{"n_layer": 10, "d_model": 96, "n_head": 6, "n_kv_head": 6, "head_dim": 32, "d_mlp": 256, "vocab_size": 3579, "activation": "swiglu", "norm": "rmsnorm", "norm_place": "pre", "norm_eps": 1e-05, "positions": "rope", "rope_base": 10000.0, "rope_fraction": 1.0, "qk_norm": false, "attn_scale": 0.177, "bias": "none", "tie_embeddings": false, "parallel_block": false, "extras": ["capped logits"], "init": "uniform", "init_std_qkv": 0.0464, "init_std_o": 0.00734, "init_std_up": 0.0464, "init_std_down": 0.00636, "init_out_by_depth": true, "optimizer": "muon_variant", "lr": 0.00242, "lr_mult_o": 0.711, "beta1": 0.93, "lr_head": 0.00978, "grad_clip": 2.0, "warmup_steps": 200, "schedule": "wsd", "decay_fraction": 0.389, "decay_shape": "linear", "final_lr_fraction": 0.0, "batch_tokens": [8192, 16384, 24576], "seq_len": 512, "doc_mask": true, "train_tokens": 82400000, "steps": 5548, "dataset": "wikipedia_en"}
Each number is 500 + 50 x the weight over its row's rms, rounded and kept within 0 to 999. Layers, rows and columns count from 0. Numbers have three digits each. The size before them is the row's rms in percent of the matrix's.

# layer 6 MLP down (transposed), 256x96, rms 0.134, rows 12-60, columns 0-95
106:524500486562531408507577514483589409463584516469582476576443545529526518516486393456510485535476548558521482519514585488416520515478419563547602557529500428548464449355469474530539490548495438545503569435487475415519451478577491506523537555515435544498532519566507505426492588484427472516
100:556480460515524473489502465501543512508444607513550570560533519527511570564506420491439405608426486499561567458443503547541449497498337543569475502598426533503448486494465489460461463431458508450491393565454487410608543486541461498506430503475415499553460479518499491530532503440487537474
093:410500528454552552494509516456554492417542520534487545564550564442539534486422533427603506435529487535518563458427453492557360494512494628453472523488585483467548391423535524529522496493572547546526576486424576488444440471454492451527516511597467482524493568466486464524506572503440462510
104:538557438450588433512463539487551488465525427472492432529529433494385503531507644563504476458544424526487587495425500525501497465505470472443439489531463521515524512597570454541475440537491533461501497453449526452525444511592435462551511557479526440482570515508484422485552508514688489534
100:505498455492567493405532399512479545479517503490578550484488412500520546462434413486516475497573544515516487520479568522485547468468484561385488530618309556479491489535545540460473558410517582450498532560444491457489518527484496469447467563463482460467496537477471548590504544502516503631
095:540516456482415531472359573544459533463419509466525485419455470427533482460539481558521466440552503516453434533509537494527474460491548431377594496479521463561552550524500420533421520544489527456473402513446477398511487504515460531546512607501445522374518488453482515489566564552441547523
083:539475487598507476452578513455405612534567487505481435501430533512477450493468476547535550483469505438566427579434532499517455559524574439542516597479575532568411498414386450470502483568522519493462433464478500553473487472546523488528505508487511491605439527565505531559553500589598504434
100:413444482550572534499532453492416455528492466401403530422438414537518555459475516605484509475514425467480506511581504476588426461515525471541473495568524604577541546526392523518483431496498608545541485457454402411504486441530559503429461522497442506485528547562488567472526498496520506450
105:524461411398503553454494478495472475508492470512504526507459494576463473485579513544623437530508513607451550488527521469541441562466484405510449553431581499443512506538520500581482525485511380558615501455575413487532509605506472532448454493535501588534481561611460551464539474487441487535
097:549526445472472535561530516358434564591474503487543521519458477464533573344442487516483573518505449432478486499486463570476498418476435465391527504520401548591487487443474415511560442519495490507478374508504479629477454459474491536559497550512465468481516512442454483530471530523536530466
100:408525435521470540472534531501437541479448517477419523470446483457460535572537520516497486522503467534444537547424613519495546485439497535475497427471568511422598532432552534482530459516510499471524582562588529582624543477568504562442504562580601559558445514450510499463398447465576504482
100:514482462468571541504428455570470524528522407564475448539532496499448488394455519484437461496461526436522373423504536478509527440558616584412524530564589536522440516566444470438544406474496498472447496504455403493522497624451471503455460503470478422450487527422515485534570500520525448483
106:502549520543518437467481479479415527629460504460520455440513448571531500496505422512531560503510489553554488509545383567470504521485552445479504483571428588521515513482544509561506435456522530488447485523377432488498427528518654466511643491543517507475562486543541453424462574415494505489
102:447612468463494460514502527499464512423449352542471529520454566549411535526494512464448448587528503450532519427534455487484524568453445532517434458560569500557406510501545480467472456468467430595367483509530478552539458511436452463474482472523537490574459511584408529534499525612532506494
104:579447544450473550580467479531462509498506464479493507583489489474461534503517545564488432490548449524567521453570528547564509504518481491516513485487478510578505456476603488581523525356444535560582510613485515397477409665450495532475481436430444536413553506471499572536477508486470538532
109:414472517502569470434556469515487491413462525526449551459489508508500525610468478497484494593464534448466546535520457499456610435399430507546535447502441499503487443556509588497503460575507509484493532490484539705597562473500475462488469498502517504469507500525498420587487601447440436496
105:462509460509486552351548539469506414551536524452620442498560520555514530497568548551490505533481498514496493458480521565554459521453473545578491502447454579535492508408467487420499437543468457551488495457401439348513407481566560461499470435503538401491502508546469457525456485499433560444
093:528481515627573479579557532510485515522461525467450479510451421456498490479466518506532493575517472515578455479447580502570550500457485404547426539429534414387594495650476588427494501457518498516542481458466514433401577554496511561509472539541505508423585487473468546515541539495541494508
092:483467594491488474496478541483533364525519502468434497441462575389556543538483554561498557455444558541529506407454507550464490541500564452437436524531497502499575507470435433563495527436584516555422514570457503578493579520415462452481481466503518406421504534511529533546378574485509505556
093:555406435574553483380592579434518576447481447495495446568442547453452454479485482535437472488481559499537416484485524566495456548422496535555513589503451465523417443431494493497530496500473495585523473507537485491359466518509447497517514433533481451438429501608527504464504534481453562412
112:536505453487504453475473569581492497457517458584492570526415474531502475501469511607557427535532506475527415544536517525463434537552521475449510530471544585527463467415513547525470472465409559464433521479544545505561520386494480510546521708512542497431470455538414510534477579499575508511
101:490451556498388493416558563526536449461551506497520563464594480472495516457459528512447474468556524469432386412547504488499542505550477501487510387448539543457475509491494613476477536458414504535497557562416559537587529556570511461490359521513456477532515478512415507418473554528514593500
095:584540513484490497539440511487512525475493456407556461599441555575455456516470500467458569551449448574470425581610497520494544480522582492589534470580507522449450461458508464547545571531529540535449488406471482410542582571391535533528545482527518392505536521448406508535472501479496561471
103:390526422519528553418477616434426448486420458527533506503399534481480545483549520443423467488478425530454446480579449542495442485521479484442403479457448478509511516479554534574460524421544449586470491467539507542509465529503513420514514485518468409613510522464465495480414585499587427539
115:492454545514467487483501480502461520586417611476557430417493514474468491546561491440512451534514535578498404590538476568514600572386531459567521526500538462480454471633477515530466544596482455505565581497518508388483570511569472506469492525541565523564457535561535469568501550514520473460
100:420546597484477522429467467572527517453479603491424559491585489505528480543534458578517499446455566502562519535419502487438584492480485490560537501437578569513501491508463431495495447441532452526527534516420572468549475440409357426504476566620481537506490532518518463447504468476592529539
105:588483547545467543497544474424487595508438444606482460459477594416482541463434513551545563454467398509484393417476592491538481436467553471429400488564530477546512462520476522489525489472479500572446539456483506471475400560547490527521436539562479521419515551461521514446524576463404509483
104:507536489549517509515470541530472375504434478469390500599488520570447476424482541531585441465495546468521531482482380424513528526504512447526546542601496521519438429534460496393509541464462493555586437502536491378518474537561486481530471540454473556389451502566428508553416518484534504449
086:467525462448480455464508412520538560464544553479502500507573555514443497506430537488409492560510467626553376511432509567571513502486579468576529520526493530521471571455484512527473555506436475478505481444450529437422457579518457519561486488402420482522408482539502412438394419489460551560
106:487446485409493506461530461405454553552529573499471510437428442451422475531487527527587460513510527631445425536460528434530481534493586393516488520503495451522538497469439578522517583449433501473465499511438438475456405482515511506552526476512491589358503461554541462529518570582511560459
096:552555459516569485557424496557423454576559471473546455550447516462521508498460513494581539512411567493458420463551469377543541532542552543460540547522466509491538458592568454519530485501523536488483542514402487356449535521536536448538478460453549461539505387465503547559571441540405471528
094:512415532369513453544492455503488463431570509528516511521538512469434476516385493399392461446482458500518524500479509460518523476550511463492425471460446531595528564482395504464570463615527541483470507401574468416404422428568449460521463535518463466497553474467506480526517494529489597509
096:560477523548613533498474485516601488490465523489545521412499539513455403494473515470524525497490458485482617552535486534480426511502455491439422516612509440454470486574397505507529555556537424404398517555481480514444519431411462428510561484486617494508473487488484410540479447530504406469
094:485579482427545481525531503566529498494403514479458615592536456501481471470558535469514403496446464437460562507521495481542470602517445518516552447490505439536528542551552501511540541418463454533508495578540514499502546518507536487332412511466525453637484475448502579565494449503558518594
112:491475560498517539519395508489478497490493463430464477470495470467463646481400543515420426376491430506511521496473458489635537551467524470534538521495521446427628617539515547551538497500560502533548526446471467516490416522504497477433452470478451463557459425518536477492596421495462544472
113:474538537493481534521447509409550493421512476365489506489419549485513514606497515462541484494536453550440477481486495490582531508551480457450551537556500500455496390470478589508489499519452566624542563450522499386531599516442401420531463552542471523522596429553446455538573487519485521537
095:400518389486439509569501473630561437465511485496490533484483536462522507422542635620477420501496504566526552538376494486455541473423479459457474459450559465460483562492446455451489434475533453450450438452460477552518448463497435490478553542542560430483535566488462505500494569493502560556
098:517563415444465509530430530461484494547430613524556453527562518543470509500413435417469547549485515477468611548503401574462528450461595523486530450458470437468609558508510525473556495498600486538528548485400437435432575488433534504602472559501546530478552508557521483521520535502507532457
110:482493478516493432582476531549535506472430518473527482383527506494508549518484570454463481483503457482488589511454502501565487502550457524455485514506460537459532469653554452423520519474519492548444496584401575680472508583467480517511455457507499420611515577517527543493491542502433518611
096:465506475504391478523440576421457558554448564428601570403433516482494509475526551463518491486506579461486442468539477527504554404503503553488579459524525465499545523600487494508424576412474594563433485513495504575485569495508570524501482466601512493503471560529523380525430493424527462524
089:434458555489512559531510521552638619608484507509457433497437512573515529512477456508464524504451511509518483532464482466609526372503522573520455570470494455493461491578481542561416481484457521550474582428509479507481579417428578483438484550555515465453462520557456572433551525505487419500
098:456488458511610515486523516437478479465501515471508545512424579413467516533467500492559556403375496600515582407543506505500489468441521492502499412512460516459561491446558536538510559565533549374485504475470477606448487499491474563521538484458501462572573524419494459512528459483634586515
099:445443485597450655443577459451527462506579500488516477534435438510484546548464421414490498438512509454490560544419535504414475419534553576524447489447541541376486515481486586514460542431493539533579551493474525592505474474532533498521508521472455448500487544439498501560562478563598509537
095:393525476495513469479410509559489454516420513534370521456516423545610483518446474515529497477541599493508529369432528413541512515513512513501542553518544477437425546557491502538525495439418536490446530501523588484484473509455488415485480606478474442533473430423478461522623505513534524576
112:521518570487589549459450427547494519562458464447575527518499413538501495465496536467530482355474442470492529490420525577583454494469545500495542472440433567486455484567443491604580590520436504522562506498428450502510489434523502482487524550580513503440497463534593532512475477486644538414
102:533506474478483502443500474583490533454393601465494425485456468461453468547486528525454573551436470566461450551395601472550461527442455491468482486524520492508463515516551498435545412508535492396518565473479541677481540478418520446526462462552549444496433395472496467507472461425521504551
111:548529560608498561551511522505463503493457454446505411482558470523499581493579544429512549579480543552541494539438527493488439539501489486533507597535516463445456457444448415488504574498483470519468551486540506367486516544596555533440430509489566499545388557572447545595449533480583468428
098:515398460584445571443432533545493549415590549496401542572554410544592449473494556611502529489479526519544514453447489610548486489427538498481482514476599530473519526509537496499449438490448535517488463575561583513462478499538563529514518473514546529475461539553386475588460522508455564521
088:503432503510504491480520449571527477541533431574445613461552427533553537505473505526533528457552429547426396508467501525496493445443542470463561538576417477500483407459483508495501422462554424538540440404499497511522468557514456503469439435443443482435482543464564447444468488478374432382
# layer 6 MLP gate, 256x96, rms 0.145, rows 13-60, columns 0-95
095:548438473419452514500474519498451514508547581458478465512512441533426559475558451530477542538402515553510504362513488443476575571457532459501600432437596474562447487527542505496470450473466538627391461545524491508435470462466369514469520518504519469487520478483564459493556588529408491490
110:400393528522558525564527525421407540476494470579475555505485562500602518457618487412494431408480562490476498494466499602435482497453527522501534525564533508516615429516532509544499533524463562481507554548440512501361469435533502509523464511523486470470560504431496499564485572490425539556
100:502585575509601470547491396482517495498510479477515526579467435460522510464508470597527497406529545547524477410563574582405553441448583478538584458511439519490536482498587491471396460530546458556471510562502465508505538440558512495456588542415484476453509533488481387432454482505563529465
115:443501534479607560592529442472531461395449453445478546540481527551510496507583354582506565536441466499461574522462442439493481499456533564473504480492554478425538558514548536455556486453495515563499478503526520461471391421605428444548486487465517502563468503514462574495612441547486527474
101:520573511472565500527488463387480472505457535497477526529521613463462518519493475542488527544416472466496524511550576447471534547465581576434433509411558496527451543481437562499503513494527637533637500527560497434522388508500563484546421483449529535415463456522517480493476616534585525496
099:519466493505532537494483497421556517501511498565559392422533449517458545407460532437464469526547388549523454472583489462552597467423539492480619509442549511419422520460441512575458497395512450495443480512448452463472527558526506525529358486511537528499485479518549482486490527445434598441
091:589451552478483560539514500531417509530468479470449577542424485432491503489510427515581500464475410469468452408420558445409430587560453449616472526484504447459529606521508515499419455528422442635489548439531509558477454526499531499566503549535550469411476477491502431477505488470487492511
103:529446430513507519471506478547498406556525455485577537478481487486517513497528519510524542568495556524539424430518438443446514479573486533439503473537425480460502483569616389464580480539467424431608548460529501549419438498616508553511422560531592555441466506448462453546479541437500477592
099:566396471416378588531535606449520472563505526470467477525444505471442522475539488538451526504565498535358543501501473379475533482431469466472467514480545527568487458493555443491545477528466558485577448503438552497499523481532508563454552436540567516470494415467450506594483552451422538419
091:441486528439456591489490453494510500427548520517585451574451537543581564515407535481529542478412474556537441540506437506467511471469477462523493512543483519662486533521535518441474548472473385521506504502476615507545453476520543477425507418399450384551486509539479599445516555482471478458
103:510479550562551536517496443408515482465477503509326507518547419543462572458468468427415487563488505478423426442529479566445646452557549542422587507580500607497540498547554493474541549466499600520429495452499523500505587561481494511461487508482460517536510533489550487552553503531505510533
107:478501423607525442505533483506472425632494483560565499494541424455487552465516517480522561473477563486509492503530525415442474532467575506463530507490565422471510471442502541474476406454541503522454376448461462399497594519448552571465567573503456514453522502454502445535451575364454459490
118:565488532494511484668500524443453461529483508562437472380399428518550543467595461527498573537449530508485457361474565469476475529465550542548499526558565491509495478465537583391483543442500546536502410438499476422471532538493588431507447518533490500469545483548475477536493484451467470565
094:448499510503601539548522519434476562470503533532470671572498520485506520495468464505410549511508452448565459496384609467491528632493590533476575528553455482525502484520529425516442533461536510436560526412582531548437558573511452528505523484448508476526549455506614475498516451490515515511
105:523500484451568436467635533496525445436472562557456587510506429507556484471432516534487512433602531457483485511461552525433571511454458520616507557374479509392441494515500537624462488471511502382565547519509501465521545482492409485534529523482528462528489423410506487538475551537474494470
097:478528509530541583445515447510520418434488556434491416523492506535450520476626486568529551508476520497465496374538585501587509593507607555458496466459436542516430495518512489460488417414459541581482450495496496431555479459459507483532523511489486502440421448575642505571472451501490461446
096:423512524510505525524424515378468491535562494525658489525544527594498486503534525565497505494515479502566518510535526442453475569453537445450460443376451459582550428497530502485534516485522538526578515541388523479493472479508507549566501498557501413459545574469571563505347479454458462479
103:528495481465526461526571520417556566502453507478520666496522510560443518451528506476451372524413369620475472520558528456452507444526496556559490532554506541455529495553498515501472469560391418527498530464540480487520512529496557475514546499526538519406569455559495386463535489472461453443
089:534490533440515484449426504400457522583454553517498441477515488559484510432577525548438504499547460422514497434471583439491504401514470471454526450481458451503544471603577464511481531507442592465509487518484503600622513524440499483528455578516550469416441511553526582595480442464483381514
099:455503478500534436522485526390418420614497510474497523462555496493523474548484545443505546443531392532428466532504525391474520435521472521622570495565468427545505504492473427477545468544465459474542495568381537506498408584577523454523424411524469483533436519495531577503470436513540447509
097:487512553596571514563565414519465374549493583503493442464517505569498633541535553566510541538510536430453511558642556503524418506512470510480467482520490572573487493479460474492409530490438521516493451503550496387486508441519460601453486487521460499521494549509477477573506584516413555527
097:488543589509515489567568582492494533592600543373398415389533482548538498422466509458492471474508536530504542517545487490416533555554520556484495460513530488505498402442515516477406474562558462566473481493467513429512448446521525469490582546529509473427479468470437537577379487578483507475
102:515468477494539384501518513541559474544550551385475536455541471491601476435503460593533481479498528507433529569590489451506555464467534540497395464470615506401496588531489528529460525579508494454443413533485461516491451433443459431468475481493490481648530463491476532436583504445453516500
079:559480509494478474591480432473474523512498429550491569604365539506484541509430523527494543521491439482443591455545561481456424488627505544520418466404449496480483520440513462478531391513500568489426451491466498494490459522491506436558455494411449509600631497459478462476511466573514517536
115:430622503524511547505570530474515445531533517530490593488490540523478490439459525529545468369489501546496514477439500483521499480466540494448516464409642481460508489570542497494424536517479458434537535593527514407502436538558545455448585530487521460486438423485525555556496491444532344418
111:509431463446479511522496495535415550425438541438497517534515434466501480416474454599449414524494513471526415493611543520391528517492540577528494502493460452517518542478421514528439424520454495527564382514494385520513534575486512540415518503518410511397514428459559460499521433474475460583
102:476503519512479475551478530393467527501520493540466499532530402429524483463444488491482512351559341422437511424541590549483429579427444592505510535447561504495524530548585563539461479493496554549449519406450503447500563565500557416480535488484495492531496516534462526591489543455488468505
099:550458475531418492520495533541573511573557470473443480428504539445574437472469425622540569442471430564497503567488499501447477519463450618492556458580576509480453546531437416466511464515439441384578455561528471384536514430485480508510473472548473524488450468467567504555522439513466498554
095:516414584494483428534580457401449409536519504474474458400489381488482473431540530597543533593447431546506488482476525501527450563455503376594521488486471546541472567548454527493395557472484466519455528509454433531527461462453514525561490475475484576573471450593503464520445461485503503457
090:491489622514503501650591526444539475487485537530598536529520462512564491469640501474517603468428492424490484518562460509492500548603499479510476499490515527541503483499536469488499652534496476451525512543483476602479513528465433475532559398514556504588556502551531499505589521454433489537
102:498411472450631503508516487441435388531591547467479527526397495465535507445514501552466514436462506473528531505429445416548442464547577530574506530530481510546527558491558522414509391594512517588480449524511520482418408497450478544499520464480389515490451502447538559532461507452480422544
107:561522477536484564599518507514523400533433547466528589573404448547575514515461548471585470509427562482482391468496572452497556530537454483501525405570400508558512480425572468527460531444429564548562490528442438568460528563493546434526507433476490525509547477419421541525492513511523459488
098:467522525477480536554449390474501456515467375493594531478563530558491490493390557596498573460593480572434532514486523422563533503496507488526451525450492507458482492580446468570528460506451510510578505514548546537495481466448556449636510440538562582432603533521546490447445559527471504466
104:496499492555511469557559458433528500585582511473556486570501465513562328480523462547502480593485488562507517549464549510418454444512508513546526563547557440462439512545543422428448537488519458584494534434483515489463516554550539436547413524553509544433546463420483530523457501370492530588
110:514548486481480487501504590492474416536448473508441599495435405503487497514495501558521540539446549489404374535487562500490533492499448636602572454522571501530471575567510603491476488428543655483580473515441521524486506542486509476503456495473459447600525474559521505526478436485550474497
097:395619534545541546486509519492485481523476443534486531477572519504444475569482479480528522411515517481518472498567490456459484570473414447420528507490553547529479515541468502609446509578426533597445517556634612429481552440562548503521510481443507452440450508519574499521412563557514420508
105:557491444437529493455506575401550507566466439460522574521532473478510488506435432513555424529557485440460471599572551466466530476484599441483411569485461459448534580509546510471475501471543495412424479434555556438499531477442536477626437403547478553528574533528533575484502453466523460548
084:548444518508468524596516443456482562509489501518586551515498525479507406445511456569514499413478540447515540544423478563500480526456460488446620574505460556603481545469568450529578526458453442505512526436490406580543501442570421410442526457475421504598516503538511548520466471462501402439
103:415540521490549504507575387558454432459555550461565473469467358434509430541506431511549626504497508520465467466494623467494500534481569470544518451450480451532550501581514494482534595500567499520490511448456560537487550414426555463596512492587551505472508455540460528567535498517499564490
110:421447572500458555534426434512508507437497481502506426457472448437489490371495453486415444490470515524487517441526525425502549446483590490462469501496549532451493518598470501597446518402448520566517517405437460498629482538545606497480461529559490437489504525459550488540554517539430397458
096:496520532520541483519532447420462468583449530444560599466500518541532560491455505545512516583554488534504456430519534437498510516476504650519377488494547549497490515523533556483489473534512483434500466448406610589376499551601523514485498444482593492535570458459503472529482586536410521540
092:535440463532573514513509561537509491450594517506527484472439511461485509471441441571458496483456435433482480489513502507453466501459471466483540516489530622481514513595470446525467467532588473446594557507402474614417440474541489589538562538439414478464424490501550419520393469447623500481
107:540474470466519446486639585528579571505502547412482597509475498464543549350527531552447535395492536461439542561523529515485543530437496429545498485481538490421516452460512495524463562488576485523448512431527527415471613515457469547544456587489495489473451518515503470548405522408499532502
094:557575601488485442535566558554536450567509574484546500567523571462528482491488561509548481545482500393445548514549504386513485560540490488483529448461507579527369484521497482477485436551464461486530470526489436404553492428521553408528475488515377545481534556512463407540606534521477565493
102:397472403525536552525508501460512459454421492547408561456480522460514543531467560504481560481484454443434518512580485530460485474421436470455439558507458571421488521525577489397470511464452492509445616550461489497485466427574573482525476455536557518387568421461504490530455399499482512407
106:483498470386468569477448510489562430528476405557445470504464413457493526430434414484504454558512369480490525423478521471533498541499523469600494431517538442413523511474565459447581495496425554475557462503417530524479395500465559533560458563462475546484611509501546512434553466529508438477
096:486429483461484517536560475573442557524542574561434500502401432529534568492498456472490467524432535513571411475517589420433462590415635574533532459429536531447455493515535513508488516455448451518489458483440527447394518444408514600449454524567537465498458477537468534526497516464442551506
096:518470465466517444477511500514475563511529524512465584603495533503442440485495495476461579456539432438477474525603431632424466490414559511559552562614511430473544600524509562475545466523469481458586480505503458508408450558503468453512537521511598481576551486571592497453463490560502552542
# layer 6 MLP up, 256x96, rms 0.145, rows 13-60, columns 0-95
102:548457471467512584516526534396460578481549454486470523442515500448546443564534569547427492527478496481595527480549506373502483490483553477487511517523563477459543473556541553537452421527527437462404433526472465442453555423525478585383393524561539574457508539450456461534442554460549438539
098:463530464529513533473471536364431472412488546485463506464464500442517465468549522507512577542532496489456502406554472558435449545539410452624432470533524508455516541429473544503527396483496531505509512502469484464472386471430541429525484596596492437405531501546459496487403545597454510490
107:431429544447538415473529408489486508500461449527528527464456452473608540452540488481479501525493460558550519537499402499454510470464435546478502466552522570516463489403542450465486505462458547461542453548547509548477435465584432517605535418597457540550448587451477659483498488539412500521
104:432583549530449508570460589566374515495474486520435518431539544461429453473565550490451411492553482579553372471460465456487503460519488513431496517535470581561476469517444434491537556517524485562530534473537509507508469494511517512550423450513547466519541536575482338491474428473488485394
100:436528498502497482569496491538525426597450480561556404527535425456502439524449373454457464546461442515507497462461555516524416515550519561446534571527411538487484489471465461479461529513365561480605474537592419522457416608446510545466483532540521488568516458509508490522575468465438461522
094:542541478498520458508642503549572551509544419601530476434550508480427471450495489488573584379403435471472446505514505529490420448397528592487523484469460451425508496450538477464543541505523516427471588504521520517453604477468528530524475449513541439432493480514450487545435508420484511587
094:430450510430525494501514547535442521498547597470518497529481442491452580494445554495471546553423442388577515398489591513526492522519517440441512473469526574568531530524495556497483534535445442465475476437594579506535602448474436527459498482355469533531421457553587497539488460596501485496
102:487516490534513434498458573539444530555425502375500474490470541381470549443457462493500601506529507469443478450526481416416521511491492555409517537566472502519500496523481440466595510449472469376434411444578577485458530537554497452537474532562451445531427414498508545484560559524582533535
093:546438485583539565520469509536446493502577502491491521541588432537536388582505521521424486507480493505442505516466534435538498463474506511508547509490495492428488515591490525465579370535466550548519521469441450595513519447483508500454510554441561511625518368533398550488521521460446522630
087:460479553507514498505509486374413472564458481487575494505443526576487546439413532405533475547465460516493486494497416475519481483485595548480494534483479394544457496545530410595387384440491499461484441482552505560505571457405473594501504488523407477569563446508462448530550532518502547508
093:501545477496540557482536575392531433470399549448472553474551462488465480520539473532501453565525490452518525547495465574430419424457492527563474519515597492583593550419592472457478559548555503551433549473429509436541522425509602513499491478463481523477505545396578490546511440539553492405
115:578496478542497431503459521422429622482575530503486476339477520524491534483479450595450488470371574519460440433444497499556494524493541416532475499458581400554517546511493437548471428551532453480461410495486557485484505487463485464392495534505531501543481490590546541492446492532428503472
109:480479422459526464465480483445525548478507486486491479439497546515464545502517436492512554634472591553459468483503473381385496471490501542454414557549466540468520523497514579375449586439482524499518679532574464477507520473501567464521448505473587398524499453475483469528473525542504454549
100:511464429521439434403634528436576503541473493544499522532417511383540487471568505558448483605430543574456532455501463485533479425475477476443375462424452456499533533479526532448471571460521567452457456470505546452506485371532523517539542512467532477492491453409520572508499496486526433516
115:526500515511490455466537492504562539532533515439531516516568473482460491497497521546455526571479507558369510499480505525519464530450496570454603620577532591562623449532463557459441515514516589479499497515545486426471489551526456463539443439589589532480524488453459350526591519462409522517
101:516514454489483538519465484552453618506574544622496511413444513442539523547558514454515479460528424562549458503461518528506408416514412557587515456553449548564468614477496496400477507494465422601470564533529549476508455407531569430475549525469524431487511488435467503505470447536521463438
103:566466490430463508443484561426526531463537476487358512492470500458480615432534507498508529453481452410444422544413502521509481546486511489470593532611512487510554543553498641446551564494582632470497440440517469499418551571485538560531461488500489506509553555538458475542517526471490483545
100:439518442489456556463610518488519493455585529496586401538629549379428506454520467537545521458485452492474537504466517488530575461507514521610526510535516490436504449536523510512469445525437526556491602471468505499488545586484463532495406515502495449507560536513443510564653497465563539420
102:456489504583519502488437417423452542530469488503522580477570548464573514572546545496488547474516540502538469577491507493559565590446611490517404463590465499476510535488475552603503424406457581553462483530535566487564553518462509441474500494492442561485429563502504585451494427508603437448
096:553542493572420507488516515473590507465552496504508479477515495595460617515622522440505426501519488532592515514471540506543423576448497526497449484524557559482538503454467448443507483435408429465534627468488500422493524484401546448557520476475582514550565475509523484439489500438574519626
098:558523522510522490474424513460465491438580497579517525469514552520403430470443558591608531538486576471503414409520497471515533413489508493425431427501510528440529552521517437473428467552512521466485493511499489477537563499543510525647504528398520486441465459467467504325453462492497480540
101:550454571458473505528494502442527506512507579515512446493536538453369493402526564517415549445458563676526446511577481467543514524539498499448553537511444491585558509441526511471526588449473466501461518485507571485472536465454532530478529495563519472587541446469408449577485555531458607567
100:557464361516496421494559475512484453634518603521432487529482474506508549555487511518560518514485519509465497573485438555458562494496612479456555515481551601576517533519528533499482457520494505448494455508557415513453618478510406475556488463456505501575494542436527594467446411499416443458
085:548498428458480512406540500435469494418464516385433521536465530504505549516550475490482471436500521417640581521459397505543421461474462512365571576499499463523440472505491504483572536483492506539490502448542485515532490574493513598403594523521582417487421532491485500474512560455533456512
101:502485542492540477466437462515530452588497560460518450432533496500497437512422507487546539486451598476588548497512577444501548584478425543575577460531480532538462457482546452390546528530435562460387505515474561431575519521513474577522513583548470429504528588550499378553581514495489439492
111:516477441528494513518446439483564510555481471534420434534553371435523544432578433584487447439505469536508584454514459481564561521385479462479508488482462482514456490524489405527522499529456542557465489502593454415574481427407520385430538455464457486498515497548588522504508420558449501551
106:547536495489461525452457470490527467575528445581540425568530428526518502451498506523557526482497482514599618410527494524464582495545485461497466494576486597599386509550514465369445488454424521540588509540523505514560460492426496560428584590525485534507498547558527524501451483519576558522
106:519431568543542465547524490512532493499478478482470590469514535471434490508568470451515509480453580474510572488367453493546543535477568464464519543503554485521399563624490588551568567503611510592548443469495462510463495455511467532507489475525582387418504536490510426459501500493544633457
092:479522575473516477493486545399487570516476509624549554480468489586538468480499554618383550477547508623536519470536556502459488528570546504493485501548509473417417471549508552494577431579555525524440574515472474414471464472550441475456444522463608532497484450463493485478559504388473512493
095:497530454509524553475471527522479540551580592549510489391459559522564512542510471539398496542498519512524602540545521519492496505478534364624534409590500524508498577514541490523536448518583512508482550485501461510474482587516502521559504543496512469445466469563547530524297449547531479501
100:428551569581495459543507526499477446501456491387597521528425584455515526534534528523475469503463498483459468524545506436549534493591439404427381427555530515464545442499482470546538520488498528512475457447478495409547485543571545572474449549549514503476446560426569430531604490492591435441
105:521532485453516517446521392498475505431534519485480557521500575533456451550489474450517453478554564459533530555607427551548490513484458464478482506558497514503549478509538453573603413551459391496455455496535485514522496392586422518432502518572565499426495491444444526618568546412457409554
097:535454482503484511389483487597571484472496554463476447482459631398483490448523361457433589470411531461488482458463493501594537511555455412546543523496540529568558470461530491419533500555505539423444482469484478521495374533489474513542520542582473482574545497522573436464509509509484440471
108:545501553507487455503464467511502468425464527427455445498432536501451471549533395363486580445575515520509391528545517591481549508495499534462473507488507474551593499469493563539432560442410612560442489508428498518535436447569415516502521498470501528553511426542542564488540531370465526512
109:486624389556497445526545522540476443535554428500606457478414526438480514499480475520521443458589492474523549476501536522458543452442437549583570529458549581507505502548544464520515520517422623449424540491482483578510484607463475503474493480629490436533492464557479483523533477454536447418
105:596520391447473440517507458490479490574477469436521468470458508532579425512424513576602529564425508520478606529503459503584492585439562497536472408459525495559505583520523486453415471513511556576496537425475557469571547495551524510446474566545449491502413553533551475483518428487406449479
098:579580516482420546534470563491504564475467517521567532528617464462512479539512415439486513421532524561495414494553559528488509538475604488500447510537605500566477598417526524489468578524531491464463427436475415523397493527496445519389553557528529492523509436577555515523516567590505492515
074:466476477430451467529595483409493468564511604475580492588465516567503518577532575471488508502491515450578498497484432495482405566553517545479522560526525447476543538431420457523570484485415538403612482484572439522494419472489500461488559501607519551574446449537560476417476484439512499511
093:445535573485514517584487472434440464550522463479516463458439481495449496481466517593393458436536534530521557491493484444403549491492431519480495626570429506514560467453531463599443510480463409509339538575520539507536505492504513398425491437445487440438492478457475466413476494473476453487
101:493535454485572504457538524412458568462526455472379535458434518505527485523384524477565543605437547561472486549499440520463539509550438562545445548412477499413505403467511580543467504491563581427471535503570563479481421510471457475541493440435510538474544502523486539594421525475513493595
112:565472578427479450577526519549417481482593585428505521546481451473571495534544607491471483441540513569532488487511594570568476485464456488565471514406477448480501521456598456511530417576452528432574522560497453419509476525523399521455562551570455523453494517551512559434464491493439536549
109:430456522514561601490587568514499526469626469479515484404492573430505514490508493511445418419578528512512530460530553484502452551513477480505521526463520559491473411553515474434506458459577503447553499573486542424373415497557529485484504475524593586504439540471535463509428517441531622493
103:483560485514547494595545595500502529553530500584497512478510507529613495537532570520512461580498568584541458554463456494510483536511522529529450413422477531617373410520504530439531487478524565481491484565505491582521492484511551586436559555560541474522616501413527456508429435475520570485
122:541563425455401542492486419487545529542541444483504528507513446448452490417453511535537520505527497587507505482491471569556538483481531556506526498433508537476376537490495515509544574469523498490544503606412460507529390613474540438529498529558429510463491311524509477491501503506619499445
109:505497429520389445465543485495438471486533543534509599533496493478493487459527543495471491507427439556507532528488609505486485483478459571560544454568538486403398498609460522505484517433418594448437589515401463422483604512549584516537586518437540486466499464514477514489534485423563569489
111:477467435506494475518461564463502424533452509543418487498444538535483437452532485452508455536458452475464514515517467500576481528469480489569414507559613337526553506494534532531409484437552499545516532532552529548437572531645564523538489498466508422462415589445508473451528573521574532568
099:505523500530514523500509388544502504483441647478514439447404476560534636504596533618540500460499421524464528489506466520473437495526448566476575511482498549532398505526402469586477487495513533493488492577551566496530570539533548525416493514467462536435542476499493443561528473394544512457
094:519452435508547504537442394480491515495500426475460499426443358470316479444589491555484492536494523521523402520488445561456493457489512496517556550469463546496530482430484502547454577533528519436497460500493508409510513479560510596468442438512433452399430507499576468449494522576514483467